Part of a small language model's weights.
Size: 18 layers, 7 heads of 64, vocabulary 3653.
Architecture: biases, capped logits.
Training: a variant of Adam for these matrices, 612M tokens, 4506 steps.
Each number is 128 + 32 x the weight over its row's rms, rounded and kept within 0 to 255. Layers, rows and columns count from 0. The size above them is the row's rms in percent of the matrix's.

# layer 6 MLP gate, 1792x448, rms 0.0435, rows 109-213, columns 64-127
size [ 98  96  92 111  89 108 102 104 106  95 111  97  99  92 127 101 108  95 105 108  96  91  89 106  90 103  99  95  98 107 104 106 109 120  86  79 106 106 110  94 106  93 103  92 107 124 102  98 117 102 101  94 101 107  99 102 103 109 101  84  94 101  97 106  95 100 104  99  97  93  83 106  97 113 103 103 110 100  91  98 112 108  94 106 104  94 104  92 102  90  86 104 109 109 121 114 103  92 105  86  98 118 102 104 102]
[[ 97 146 138 120 113 119 151  93 127 181 119 166 128 104  98 127 129 121 154 142 160 134 156 140  93 116 109 128 155 141 147 122  80 113 121 143 150 130 105 108 125 149  98 163 142 111 125 105 138 155  89 173 106 134 123 110 154 136  74 124  95 113  97  84]
 [107 126 187  98 140 148 127 111 107 192  83 140 139 123 117 100 144 167 129 116 104  79 135 156 131 113 116 114  94 143 163 122 159 156 206 202  89 111 134  79 117 177  95 126 165 119 113 175 170 163 125 191 153 159 153 128 130 130  70  85 141 141 120 138]
 [160 111 109 164 131 161 149 152 166 190  87  75  82 111 160 166  77  65  97 165 139 129 104 166 139 113 154 128 127 132 126 143 111  94 164 122 140 105 144 107 110 157 115  83 163 108 162  96 156 125 127 160 105 149 143 145 141  90 138  75 151  83 118 158]
 [ 97  78  94 105  72 157 128 120 152 142  87 135 133 121 133 131 124 115 147 156 106 120 147 137 154 147 138 117 143 108 111 163  93 126  95 153 129 100 134 125 132 165 104 114  95 105 106 159 129  93 155 127  90 171 129  89 160 142 169 199 105 158 153 158]
 [128  80 124 175 163 173 123  96 136 160 189  85 141 130 106 110  99 165  69 134 133  92 118 149 137 106 204 153 154 132 113  72  87  93  90 139 107 147 124 133 146  83 116 112 158 199 134 147 136 142 123 158 125  91 167 127 136 123 192 157 172  86 116 104]
 [105  89  95  99 150 121 132 145 163 146 109 186 200 206 166 136 162  76 128  92 131 115 187 113 129 145 117 142  99 156 124 115  99 178 137 123 161 150 132 203  70 146 129 188 138 136 144 102 149  66 197 201 119 125 134 128 151 159 119 164 143 162 100 115]
 [138 110 115 126 123 145 121 118 118 139 139 166 107 176 133 177 170 102 118 163  96 141  89  96 146 171 109 113 169 113 108 168 128  90 130 133 151 181 194 153 117 126 160 116 151  85  99 156 122  54  91 177  86 101 127  57 136 181 115  93 104 118 145 106]
 [ 93 142 151  67 158 129 102  22  90 171 110 147 124 124 175 117 142 173 167 106 149 150 174 150 136 146  85 110 137 149 138 165 116 119  82 134 130 129 183 136 105 109 175 153 163 155 133 129 120 172 153 143 113  95 152 145 164 184  96 148 127 147 136 165]
 [126 174 153 116 168 142 101 102 133 133 121  40 127 122 110 137 142 116  34 105 126 156 173 138 133 160 116 137 144 155 128 157 112  99 144  96 207 145  97 119 120 144  72 157 150 214 198 160 114 145 181 172  82 148 118  39 168 133 129 102 120 118  58 174]
 [157 127 120 186  88 138 121 124 177 170 117  92 162 104 100 130 122 175 106 111  78 178 122 112 123 163 118 128 104 128 127  97  64  98 100 159 143 135 144  98 124 100 149 147  85 143 148 169 122  80 218 147  74 121 133  96 133 109 138 145 115 114 144 178]
 [185 127 128  71 155 139 130 180 183 166 139  93 113 117  91 140 103 128  88 146 165 100 145 157 105 169 114 175  86 116 170 127  80 147 142 177 101 118  72  99  93 183 102 133 164 127 126 118 152 158  88  92  71  83 157 138 127 128 137 163  91 181 130 119]
 [112  91 166 191 148 151 109 101  78 150 157 133 141 108 123 108 101  84 144 157 121  95 112  73 131 141 144  95 133  98  80 151  94 177 158 144 100 133 178 158 117  92 151  93 101 157 161 114 131 152  89 123 122 167 134 145 159 184 140 163 122 169 155 135]
 [ 77 126  86 109 106  96 114  78  92 120 136  93 131 141 124 100 156 147 122  77 140 109 125 109  95 109 134 125 106 187 170 151 167 123 111 170 121 113 133 120 170 113  64 134 115 124 174 139 113 137 143 132 152 148 137 143 123 133 166 183 191 144 130 108]
 [127 152 121 106  84 153 118 135 120 172  77 169 190 137 151 124 184 115 156 127 126 130 163 162 171 156 137 102 166 145 194  94 118 145 140 136 122 118 124 197 206  94 151 176  90 163 151  92 133  82  75 153 125 128 135 159 123 110 148 157  72 110  95 194]
 [126 108  91 131 172  91 174 137 114 171 160  68  67 151 146 134 122  96 189 127 127 185 130 108 122 109 104 133 144  93  85 143 150 116 136 127 113 152 108 131 140 135 140 139 197 123 173  84  80 118 183  83 156  92 100 113  74 110 164  88  90 124  82  28]
 [136 135 165 105 114 120 163 130 167 183 134 180 132 122 107 149  92 129 111 111 143 110 136 130 124 156 132 104 105 170 129  66 104 140 102 130 105 106 111 152 136 215 140 121  79 130 192  67 128 157 148 166  89 125 153  41 155 105 100 138 115  90 117 118]
 [119 124 143 119  72 180 135 109 154 130 153 185 130 130 153 118 148 131  76 134 161 121 143 168 172 103 191  99 104 153 160 135  92 119 120  89 129 173 118 111 128  85 105  76  77 129  95 154  99  91 149 189 127 159 160 111 138 146 171 162  83  95 105 176]
 [188 108 125 148 173 110 160 119 144 169 157 173 164 174 111 137 150 158 163 136 172 131 154 119 152 115 134 140 191 140  98 156 127 123 112 180  87 152 159 114 150 151 223 104 193 161 128 106  89  98 131 154 160  97  83  81 169 118 153 107 170 113 136 129]
 [196  77 110 175 143 112 201 139 162 146 178 102  68 187  95 133  75  92 145 122 166 132 174  88  65 134  94 119 167 103  54 115 132 125 109 109 146 154 172  88  88 145 123 186 128 144 118 121 140  80 181 141 161 138 122 152 137 147  84 108  75  98  63 188]
 [156 179  84 119  79 155 190 139 144  88 115 128 147 125 131 141 146 202 144 122 153 145  74 160 161 112 107 108 146 164 124 105 154  82  97  54 166  80 116 139 127  94  77 135 130 115  94  84 201 176 125 110 126 105 128 168 131 125 118  93  80 147  92  87]
 [139 111 171  96  82 124 123 111  79 161  92 123 186 146 149 165 151 167 102 149 168 163 141 145 153 120 113 200 123 163 131 114 157 127 127 155 178 164 142 118 123 131 170 143 118  82  81 197 110 138 165 125  88  38 142 120 172 105 195 167 174  79 171 153]
 [139 105 127 128 173 124 127 108 169 151 134 178 151 141 118 134 182 113 109 157 129 126 153 167 112 168 156 142  95  86 170 123 144 175 163 117 126 174 140 168 107  73  95 166 111  51 196  91 185 171 184 199 153 170  99  81 179  74 168 176 144 119 169 119]
 [111 180 154 122 183 132 103  85 100 162 125 110  85 101 126 164 103  91 137 122 152 188 158 185 140 137 102 161 149 140 156 109  93 122 146 116 165  67 146 121  98 184  97 151 157 149 133 134  94 150 197 119  99 126 122  95 127 126 103 157 120 118 129 158]
 [107 134  81  96  98 162 170 158 143 174 103 150 126 131  90  88 121 172 102 147 142  78 146 145 149  86 192 142  81 120 194 103 115  86  79  62 163 161 126  53  81 117 106 108 146 119 139 105 136  90 103 136 108 145 113 112 128 131 171  69 163 108 120  96]
 [ 90  87 142 146  91 114 178 109 114 201 124 202 135 152 170 137 136 165 123 114 175 164 147 195 138 138 173 157 164 137 133 144 119 158 163 128  94 100 187 142 136 111 119  89  83  69 142 145 146 146 118 217 116 155  62 137 118 149  77 113 166 139 134  94]
 [148  97 128 106 142  95 113 128  85 206 129  48  67 169 161 168 133 108 187 180 160 119 158 190 121  71 162 110  99 131 138 138 138 125 123  94  97 155  90  83 132 118 120 166 185 164 153 107  72 145 114 109 174  95 133 141 127 148 146  98 130 131  90  72]
 [135 101 115  98 171 114 140 116 114 159 100 168 158 116 113 140  99 128  94 182 117 111 112 157 130 133 105 156  91  87 146 137 153 149  85 151  92 116 149  90  90 187 143  97 185 176 132 117 149 144 143 123  60  89 149 106 118 155 158 158 146 142 159 115]
 [182 145 147 175 123 157 115 166 198 136 140  83 124 120 152 111 129 184 151 151 193  94  82 162  78 159 157 102 164  92 110  80 161 133 154 133 107 150 125  81  78 179 155  80 135 158 129 134 106 134 164 137 111 146 197  36 152  96 110 135 117 131 100  98]
 [106 148 127 125 135  85  97  83 184  92 116  99 161 152 167 181 126 139 126 116 108 108 111 133  78 105 148 148 135 133 156 124 148 104  87 127 161 133 185 122  82 148 165 148 113 155 140 156  80 137 100 107 143 128 128 127 148 112 152  95 126  95 141 112]
 [134 107 122 117 160 133 121 156 154 145 113 132 107 160 106 100 155 111 117 171 139 162 121 150 204 146 173 106 149 129 158 114 115 124 134 133 150 132 139 110 127 178 152  84 143 126  96  87 174 131 118 176  83 190 141  65 137 204 129  86 119 215 150 180]
 [148 110 103 162 165  82  96  62 116 186 145 159 168  86 131 143 142 137  97 180 227 142  76 162 124 142 182 131 112 152 152 121 130  94 106 116 102 218 147 129 112  80 154 150 124 151  71 131 139  89  65 140 129 161  91  67 178 180 145 172 130  88 164 129]
 [119 185 121 177 110  93 160  69 133 125 104 154 128  92 133 138 126 134  93 114 102 121  87 176 141 104 150 151 138 154 144 199 121 152 116 130 101 142 124  73 151 129 143 128 156 100 108 172 124 175 121 135 123 138 144 150 131 149 142 114 162 106  95  83]
 [133 118 118  69  89 106 124 136 106 175 128 100 110  85  92 121 171 107 157 141 207 150  21 127 126 110  99 142 132  96 113 138 158  77 122 178 142  99 146  71 138  98 168 138 134 108  66 101 119 141 123 149  95 167 113 168 112 104 145 113 191 141 149 103]
 [136 189 122 164  80 172  99 101 140 159 121 152 135 169 128 126  97 120  71 106 139 111 128 133 111  91 129 122 105 108 133 130 112 159 151 106 169 145 133 115  71 107 152 122  82 155 117 136 177  66  93 130 117 175 102 114 131 147 195 113 116  88  74 136]
 [131 140 105 152 127 141 154  60 140 183  68 148 172 166 109 143 138  82 126 114  96 108 158 196 125 146 121  86 121 132 205 185 126 182 149 118 145 137 143 173  86 192 177  98  76 126 146 116 130 116 139 132  95  97 114 167 119 169 100 144 121 171 138 112]
 [115 145  92 143 189 110 131 149  94 130  89  88 133  51 189 143 125 159 124 125  92 104 104 170 173 151 112 130 184 157 135 117 100 113 190 130 154 152 180 174 155 158 169 165  97 134 198  89 127  90 166  69 127 167 127 152 129 136 119  90 144 110 105 124]
 [131 115 143 134 211 134  87 116  56 113 167 124 104  97 134  98 152 149 157 102 137 153 105 125 166  87 157 134  94  65  94 101 136 169 160  41  86 145 111 170 110  94 166  84 152 118 162  92 108  62  90  96 117 116 123   0 126 110 131  94 150 151 125  58]
 [ 86 171 169 126  93 125 176 114 121 112  99 136 151 166 158 173 176 122 136 169 107 104 145 118  85  96  54 135 116 132 148  76 200 115  69 122  83 135 111 168  91 110 134 136 138 144 129 115 125 163 146 166  78 144 134 121 132 163 156 177  99 172 138 119]
 [120 130 132 105 118 142 113  97  81  92 155 156 132 142 100 112  78 148 147 108 151 145 103 127  83 141 103 112 148 152 108 146 110  54 111 104 126 146 166 107 139 112 197 169  86 169 147 144 136  57 116 153 141 140  97 129 143 136  96 142 161 120 189 133]
 [121 129  75 129 108 118 167 154 180 163 140  88 101 118 125 169 135  96 117 196 129 142  70 163 143 159 103 140 126 173 115 128 151 133 157 132 134 136 163 107  36 199 103  92 193 100 141 130  88 141 107  93  85  97 127  93 149 128 122 130 121 166 128 120]
 [123 112 138  84 103 134 129 153 120 151 165  81 127 140 146 155 117 169 146 150 139 132 139 234 109 119  89 144 105 162 129 201 142 135 165 143 142 159 102  85 139 158  68 145 149  93 139  87  95 106 188 139 123  96 150  72 140 167  72 115 182 156 158  82]
 [167 128 153 112 105 177 104 141 131  67 149 176 193  67 152 108 149  99 135 103 145 157 147 109  89 167 144 171 156 130 140 143 151 165  91 106 173 180 221 154 125  79 131  96 139 162 161 113 164 112 146  75  75 146  94 120 142 145 125 104 154 132 103 108]
 [ 99  71  93 118 150 123  66 114 157 146 137  69  79 153 108 133 188 104 107 162 112 140  73 130 100 109 123 110 148 108 193 140 114 119 115  99 168 154 169 129 120 129 122 163 145  72 115 110 137  69 129 132 133  90 117  56 158 145 128 162 126 136 148 127]
 [111 157  61  96 123 104 160 149 117 177  85 141  82 127 115 134 102  93 129 151 134 128 112 164 132 117 101 154 110 137 195 156 209 180 139 100 175 141 160 141  86 138 163  72 168 153 131  96  95 186 132 102 121  96 120  90 138 125 113 197 110 142 142 149]
 [113 133  82 129 189  95 157 132 139 110 171 192 178  87 102 150 179 118  80 105 155  62 106  71  92 136 127 109  99  90 118 119 157  78 142 130 155  96 125 173  81 146 183 184 144 129 134  67 117 102 102 115  78 164 120  64 138 120 141 128 103 136 128  96]
 [147 143 183 126 162  90 188 130 172 170 155  98  82 152 145 149 147 166 162 143 119 138  97 159 117 101 142 156 129 146 181 120 123 127  98 180 110 153  97  92  88 137 134 111 195  84 155 107 122 152 141  75 156  87 119 134  86 120 153 119 157 115 130  78]
 [140 131 109  95 155 132  81  95 133 174 159 115 145 127 158 182 145 127 132 103 155  96 128 191  69 174 123 100 169 102 126 156 145 120 100 175  90  65 211 120 115 206 131  68 162 115 162 125 166 175 122 158 100 116 132 181 196 151  92 203 178 103 195 131]
 [105 139 104 156 107 112 119 129 100 130 112 175 149  93 126 121 143 112 144 106 152 111 134  44 110 172  61 211 146 131 101 101  60 106 127 229 108 103 181  82 155 184 105  51 110 138 128  93 183 117  87 121 133 175 161 128 119 153 105 147 153 124 162 162]
 [ 86 132 123 144 111 134  82 115  78 105 115  75  89 118 148 154 130 159 127 167 161 166 166  81 120 197 142 114 129  81  83 187  58 112 189  98 153 129 142 143 117 139 163  98 105 156 147 138 154  99 113 202 154 141 144  83 160 138 117  72 137 145 140 136]
 [132 134 126 158 111 158 145  85  97 168 126 176 147 200 118 144 169 133 161 120  83 178 121  79  64 159 185 152 156 154 129 155 114 157 150 168 106 107 122 151 161 114 221 134  90 115 116 100 110  83  84 117 185 127  99 111 155 134 121 167 121  72 159 126]
 [124 120  72 169  86 103 124 137 103 117 123 123 140 182 127 121 149 179 125 129 207 171  81 130 140 127 154 138  59 115 144 144 102 126 129 106 118  86 106 159 166  85 120 142 117 134 127 123 108 123 188 197 103 204  91  96 132 127  93 165 140 129 155 182]
 [160 149 155 124 142 140 124  96 115 118 107 108  96 136 155 147 157 141 148 162 210 132 142 196 156 142 135 138 121 121  95 123  63  29 111  86 181 134 137 109 123 118 133 189  92 142 116 114 198  56 137 180 116 103 136 183 175 148 143 112 186 134 157  99]
 [176 105 157 171 116 141  91 104 164 131 229 152 111  99 166 147 119 140  92 102 125 142 125 147  77 134 120 137 153 173 132 149 173 134 128 142 102 127 186  85  32 129 119  82 141 154 100  87 168  86 141 129 139 139 181 119 145 146 133 172 120  64 123 151]
 [128 100 128 116 159 162 146 137 108 114 170 114 188  64 112 114 121 127  81 139 130  92 101  92 160 126 158 180  87 193 161 107 122 128 155 131 127 124 115 115 171 172 112  97  58 144 152 120 161  92  75 164 149 168 155  94 141 123 146  86 162  91 138 164]
 [107 140 116 137 140 129 111 134 109 162 134 180 110 168 134 145 144 112 134 103 116 128 128  42 162 101 122 144  92 116 150  89 156  62 130 132  98  84 106 123 126 152 138 134 120 124 119 193  81 120 101 151  88 114 137 101 129 199 111 153 157 149 127 192]
 [148 113 111 117 157 130  75 113 128 173 122  74  82 135 141 115 142 126 195 122 236 135 129 137 117 151 106 125 158 113 150 160 139 136 130 127 155 152 127 157  84 154 127 127 153 134  77 113 135 102  88 130 113 107 104 156 154 119 148 132  92  97 135 144]
 [106 140 168 158  53 142 139 109 110 207 172 140 124 143  94 109 113 145 126 152 134 156  72 138 120 176 115 175 170 130 110  88 125 137  94 148 108 141 130 101 120 113 152 135 106 158 107  93 161 123 145 147 104 125  82  48 161 102 120  64 133 102 145 100]
 [134 128 151  83 137 159  93  97 103 172 125  84 112 135  82 110 138 118 138 166 140 121 104 140 164 146 147  83  89 151  96 175 117 114  91  55  78 142 115 129 142 161  78 159 118 128 111  80 134 136 168 189 105 125 108  93 255 148  89 119 121 138 130 179]
 [ 59 123  93 172 128 143  77 103 151 133 111 140 127 148 130 165 132 143 122  60 155 104 126  89  81 129  83 111 154 120 150 162 152 107 109 154 133 137 175 153  89 154 157 148 130  84 123 189 119  80  97  96 144 150 108 195 144 127 103 165 151 109 175 175]
 [209  90  91 124 123 112 156 125 175  98 134 124 149 169 160 114 142  79  82 144 143 142 128 149 125 135 103 158 179 115 169 132 106 118 138 152 147 148 175 127 108 136 146 130  92 133 112 112 165  72 110 104  72 141 153  89 147 132 121 104 140 129 100 143]
 [106 124  97 127 157 130  95 132  75 147 176 193  86 110 146 113 129 101 133 182 178 103 133 109 151  46  76 169  80 113 101 159 152 159 138 156 139 128  83 125 103 129 137 150 150  99 139 133  76 117 130 134 137 118 163  67 129 141 141 139 133 201 131 106]
 [129 112  92  89 100 164 170 141 125 134 131 174 172 110 120 158 166 100 102 120 152 130  89  76 118 103 127 110 126 171 109 177 179  79 135 120 105  58 141 178 147 108 138 233 100 102  32 130  88 123 140 151 109 152 133 132 110 162  75 171  81 172 130 183]
 [113 111 178  95 146 157 121  98 112 152 159 124  96 161 111 119  71 103  77 131 134 102 143 142 109 170 132 110 145  88 178 109 133 144 101 150  90  85 128 151  98  87 132 113 220  30 117  67 113 176 132  73 113 140  96 123 134 116 115 173 192  89 170 163]
 [130 126 155  94 121 173 107 122 139 134  74 153  91 172 121 141 140 116 143 142 132 150 140 132  92 188 127 144 166 128  70 139 107 138 211 135 123  95 150 151 158 133  92 136 134 111 145 174 155 138 139 160 122 148  75 174 186 141 140 158 119 163 126 113]
 [ 99 149  92 191 109 151 165 129  89 182 119  83 115 105  57 145 134 121 183 114 147 136 147 132  90 112  58 186 119 186  92 158 162 205  83 151 111 131  85 167 141 150 103 106 105 130 147 147  85 130 144 116  80 159  94  99 115 155 106 117 112 182 173 142]
 [179  98 126 122 140  97  97 120 121 166 165 147 111 134  82 116 130 148 106 121 180 144 136 130 183  87 134 157 172 125 155 115 148 126 131  97 136 151 172 114 149 164 190  87 143 122  99 140 170 170 143 142 109 101 155 128 127 126 186 113 169  80 166  87]
 [148  96 129 197  52 118 191  78 119  87 132 117 136 145 138 184 153 112 151  72 156 120 114 183 136 141 123 120 162 106 119 126  44 193 131 146  98 152 104 115 136  46 107  98 100 131  83 180 202 146  48 189  68 143 148 165 122 159 162 148 144 106 139 106]
 [123 107 115 154 156 102  91 114 107 108 141  95  95 132 193 135 107 159 123 111 132 139 163 161 150 149 132 135  89  83  88 177 202 185 112 117 152 128 133 117 182 119 116 114 127 110 123 139 114  64  74 165 104 101 137 160 171  81 184 114 171 185 142  97]
 [ 81  87 175  69  59 126 136 118 148 125  89 162 154 104 150 128 144 149 101 136 183 105 137 139 107 138 167  85  95 160  95  91 135 123 174 154 168  96  91 153 170 111 137 159 135 121 135 173 119 111 151 128 172 162 147 111 163 115 191 116 175 114 175  99]
 [109 117 118 131  93 136 149 111 158 167 135 185 121 115 110 174 117  98 139 146 128 171  88 176 118 140 144 130 161 130 101 142 111 144 162 137 133  90 165 147 142 175  99 127 144 123  90 108 169 121 159 145  62 124 209 151 133 112 134 149 173 177 125  98]
 [154 104 128 118 170 108 169 166 131 111 137 133  66 154 107  85 119  87 160 120 129 154  59  98 108 126  92 177  97 108 172 157  60 118 115 114 101 145 121 103 111 167  60 170 136  90  85 121  93 116 121  94 129 124 108  96 111 117 144 167 162 163 108 128]
 [114  89 116  88 167 118 183 177 185  95  61 127 149 108 143 143  77  98  88 169 136  57 143 158 113 158 161 133  90 123 171  97 134  51 172 131 130 166 127 180  75 148 136 187 174  96 116 125  88 107 132 148 130  92 141 160 141 160 162 155 124 141  85 148]
 [148 103 100 124 168  92 167 146 139 161 149 107  77 164 122 134 139 136 142 137 137 139 127 118 133  97 128 113 157  91 155 104 139 106 154 121 101 130 124  72  89  91 129 149 202  96 165  96 101 114 105  63 122 106 107 109 106 117 132 126 136 133 120  34]
 [176 118 127 120 143 130 138 152 133 119 189 131  86 146  73 116 122 129 129 150 111 141 126 148 150 120 113 161 155 112 138 161 107 128  40 122 157  74 106 145 123 156 122 156 131  93  75  82 173 148 145 108 105 118 127 147 129 108 130 133 103 203 163 120]
 [117 134  91 148 120 157 101 110 170 174 116 127 142 136 114 134 100 128 129 140 150 189 144 104 115 102 108 126 101 202  85 104 129 155 206  88 121  79 109 130 111  70 129 124 126 195 162 133 133  93 129 124 145 115 173 148 136 124 177  83 159  84  95 144]
 [155  96  67 205  88 133 106  95 159 125 159 108 157 190 172 157 117 127  64 126 165 185 113 114 125 110 143  41 137 118 148 166 152 107 128 133 120  86 157 140 120 160 140  96  96 148  83 123  85 135 181 131 151 113  93 139 149  95 103 102 152 127 181 135]
 [ 89 114 128 137 171 160  98 137 147 113  97 189 127 147 113 144 110 152 129 160 145  66 183 103 128 121 133 113 119 155 116 129 166 148  92 151 144  95  92 121 151 121  75 180 156 129 142  35 139  75 132 150 111 101 115 104 135 160  86 110 125 162 115 153]
 [170 177  86 128  96 133 174 131  93 155  94 154 198 103 123 151 124 101 182 157 142 106 131 144 163 107 124 110 111 122 150 167 127 112 173  84  94 123 154 220 180  89 110 158 163 155 131 134 125  81 159 128 110 145  90 172 156 129 181 151 169 207 132 156]
 [168 112 155  95 111 196 111 133 108 117  86 119 118 126 129 115  94 165  98 142 140 146 108 141 121 155 154 167 141 145 159 206 163 124 112 151 100 114 155 127 131  97 111 141 112 159 125 174  85 133 152 144 162 149  54 126 175 129  69 143 104 132  76 114]
 [116 114 143 107 104 122 189 112 134 150  76 104 207 149 118 118  94 150 109 153 130  67 114 150 148  91 130  78 156  91 157 151  86 158 197 103 179 165  97 204  68 138  96 148 194  81 151  63 134 147 132 132  84 129 104  86 183 109 153 129 138 151  98 112]
 [151 157 120 182 128 173 109 111 156 158  84 149 145  95 138 127 126  66 136 151  94 182  99 125 176 125 146 173 142 165 130  94  86 124  79 112 121  93 142 112 160 206 164 138  72 131 109 177  85 200 119 100  80 116 121 173 136 112 147 198 110 154 155 121]
 [105  96 142 123 141 149 104 101 130 171 125 146 135 136 185 155 146 123 124  92 143 146 172 142 113 113 105  96  93 215  97 153 119  92  90 118 170 106 121 186  84 190  96 138 152  92 148 158  79 136 152 222 119 122 110 133 146 150 190 122 123  99  98 177]
 [ 95 149 173 137 106 165 129 103 167 133 147 173  90 132 115 113 115 134 143 178  86 111 128 110 117 148 155 126 156 141 118 136  93 154 151 195 148 111 148 130 133 134 143 126 152 100 101 142 178 136 132 108 147 175 118 153 141 107 116 133 106 117 165 113]
 [132 100  79 145 106 138 134  73  93 149 142 145 133 119 235 171 138 100 147  61 134 136 136  60  95  81 158 149 113 170 106 149 120 144 140 113 180 140 176 136  73 158 199 148 121 102 101 136 104  45 113 139 151 155 155 164 197 136 148 138 109  91  98 207]
 [ 43 111 109 134  80 130 147 132  65 110 117 187 100 175 129 158 123 164 135  95 115 131 177 175 151  45 147  20 114 147 161 169 139 101 162 116 117 126  83 176  82 171 180 127 129 134 154 176 126 119 125 161 132 131 141 156 119 148 138 229 119 120  85 122]
 [131  95 126 149 191 106 164 110 135 131  76 104 187 138 151  73 133 144 108 163 143 147 124 137 121 101  72 156 123  84  79  77 131 140 135  67 120 144 115 184 114 158  88 146  99 175 179 157 122 166 160 200 157 101 168  65 123 133 145 187 127  90 143 107]
 [141 150 126 132 122 165 161 120 146 223  97 159 132 140 161 166 141 132 147 119 117 166  95 162 164 112 165  78 126 133 161 194 147  95 138 116 116 176 126 108 104 100 133 119 123 132 113 183 127 196 147 142 145  96 123 168 113 194  85  90  97  95 130  86]
 [168 121 205 161 131 154 174  53 100 220 140 123 172 171 180 188 111 146 126 158 131 176 116 134  92 138 100 165 138 146 111 165 128 229 113 117 112 117 175 104 133  87  88 127 198 122 103 123 100 199  74 122 116 170  94 132 139 162 109 119 123 105 164 120]
 [112 167  83 124  87 133 177  66 159 146 162 141  89 163 146 148 131  85 195 129 126 158 144 159 140 147 140 160 177 107  99 147 110 150 163 106 159 135 156 137  98 102 120 100 113 150 130 144  73  27  70  77 139 102 151 114 160 150 108  72 168 148 112 112]
 [128 115 127 145 130 142  97 153 142 153 168  92 144 113 176 154  87 107 173 138 139 169 151 158 117 107 105 127 136 181 158 117 119 112  21 136 103 139  84 116 156 167 135 145 114 116 121 111  94 137 159 101 122 139  90 102 128 139  84 118 152 157  88 120]
 [208 150 123 187  76 181  99 148 206  73 149 123 100 129 171 115 125  85  95 129 156  97  72 182 106 103 128 106 167 155  86 126 157 123  97  84 142 155 165 151 113  80 101 148  90 139 132  98 156  72 113 122  78  92 163 164 159 151 137 137 158 141 154 149]
 [150 110 123 163 142 148 125  84 107 130 118 130 149 175  78 176  96 184  93 106 182 141 171 171 118 135 172 106 114 134 167 154 108 152 110 114 153 141 112 128  46  74 127 139 167 143  73 152 117  63 135 136 136 134 162  79 144 129 180 145  53  85  74 122]
 [125 159 144  88 139 124 140 116 122 143 132 159 136 108 204 158  95 188  94 136 216 176 159 121 104 115 125 143  71 141 125 125 137 148 137 107 116 146 134 108 120  75 106 122 127 161 114 110 120 147  96 185  96 140  70 135 151 139 119 159 118 129  75  52]
 [102 165 159 118 115 143 107 106 143 118 154 174 153 189 113 119 136  97  74 132 125  95 155 163 158 116 117 108  76 156 136 166 103 108  83 169  86 109 149 193  93 147 171 128 172 152 118 131 111 146 108 170 165 134 115 124 167 168  96 196 119  98 186  76]
 [133 118 143 103 170 155 124 113 120 176  76  97 150 124  97 169  98 129 160 141 126  67 107 149 182  99 166  95 150 152 129 133 129 130 133 136 158 146 139 105 113 164 177 118 103 157 131 116 159 108 149 116  51 150  82 120 141 117 130 143 110 126 142 134]
 [151  80 104 143  89 175 147 137 154  87 149 102 116 110 131 123 135 133  52 120 102 121  85 138  78 134  93 131 125 146 120 106  89  64 165 149 113 166 157  91 137 140 153 153 114 117 184 171 112  60 133  96 125 148  96  68 132 121  99 207  92 114  98 126]
 [118 159 132  79 155 169 104 153 107 160  98 123 158 146 136 169 150 143 152 135 153 112 117 118 106 151 131  82  87 138  88 137 101 175 159  85 127 133 149 177 185 158 115 131 143  84 125  95 143 178 165 158 110 186 101 146 199 146  87 131 159 145 190 187]
 [170 182 110 133 128 127 132 136 154 164 113 109 113  42 187 133 130 128 187 142 163  44 103 135 144 116 100 148 157 152 113 150 141  95 101 112 122 140  87  92  94 106 166 121  94 129  73 125 131 149 123  93 118  94 114 108 133 170 121 139 128 227 131 129]
 [158 119 123 152 102 141 123  79 145 150 107  88 127 158  97 138 109 135 115 133 169 100  82 114  87  99 138 163 140 137 140 120 155 115 128 147 185  96 158 153 134 109 141 108 119 132  95  95 101  98 118 161 116 135 183  80 120 103 110 238 128  92 120 100]
 [172  73 146 116 114 177 143  99 116 111 106 144 142 137 128 108 130 121 188 108 154  91  60 109 111 122  82 159 142  82  73  96 150  51  26 161 110 151 170 120 164 148  80 166 123 128  49 139 160  83 152 143 155 194 132 109 137 113 120 109 143 127 148 107]
 [159  81 136  45 150 141 173 144 190 172 143 162  91  81 120 153 151  97 184 107 122 135 114 156 119 146 124 193 101 121 123 122  97  81 139 109  87 138  87 154  95 153 132 110 125 140 156 115 126 127 158 164 137  91 168 149 128 136  92 119 155 178 149 106]
 [124 154  87 102  83 122 139  86 107 114 130 151 107 136 132 116 121 161 138 168 110 121 114 144 147 131  55  95 136 155 109 186 145 123 153 136 214 152 121 180 103 114 124 140  61 164 147 176 153  91 197 124 145 172 147 111 174 119 143 115  93 177 117 135]
 [180  70 192  91 136 170  92  78 157 173 124  79  81 106 131 105 124 158 173 125 165 133 141 114 125 105 173 159 130 107 102 130  71  95 183 133 183 182 107 109 156  85 105 104 114  96 120 118 124  93  85 143 168 118  90 124 136 155 102 123  70 187 123  97]
 [110 173 189  31  99 144  44 104 137  75 148 135 103  82 104 155 140 155 175 142 100  61 142 155 133 228 218 148  98 129 102 111 127 140 114 158 143 151 192 148 185 134  97 127 102 117 169 104 120  72 122 152  90 108 142 107 175 109 103 130 188 189 168 128]
 [106  90 160 180 162 137 143 150 156 137 103 163 116 177  99 131 117  94 138 102 156  64 112 220 127  75  78 122 160  96  87 132 188  73 145 144 102 169  71 112 113 109 140 172  94 134  92 105 139 190 111 162  85 147 118 114 121 108  93 151 105 103  89 153]]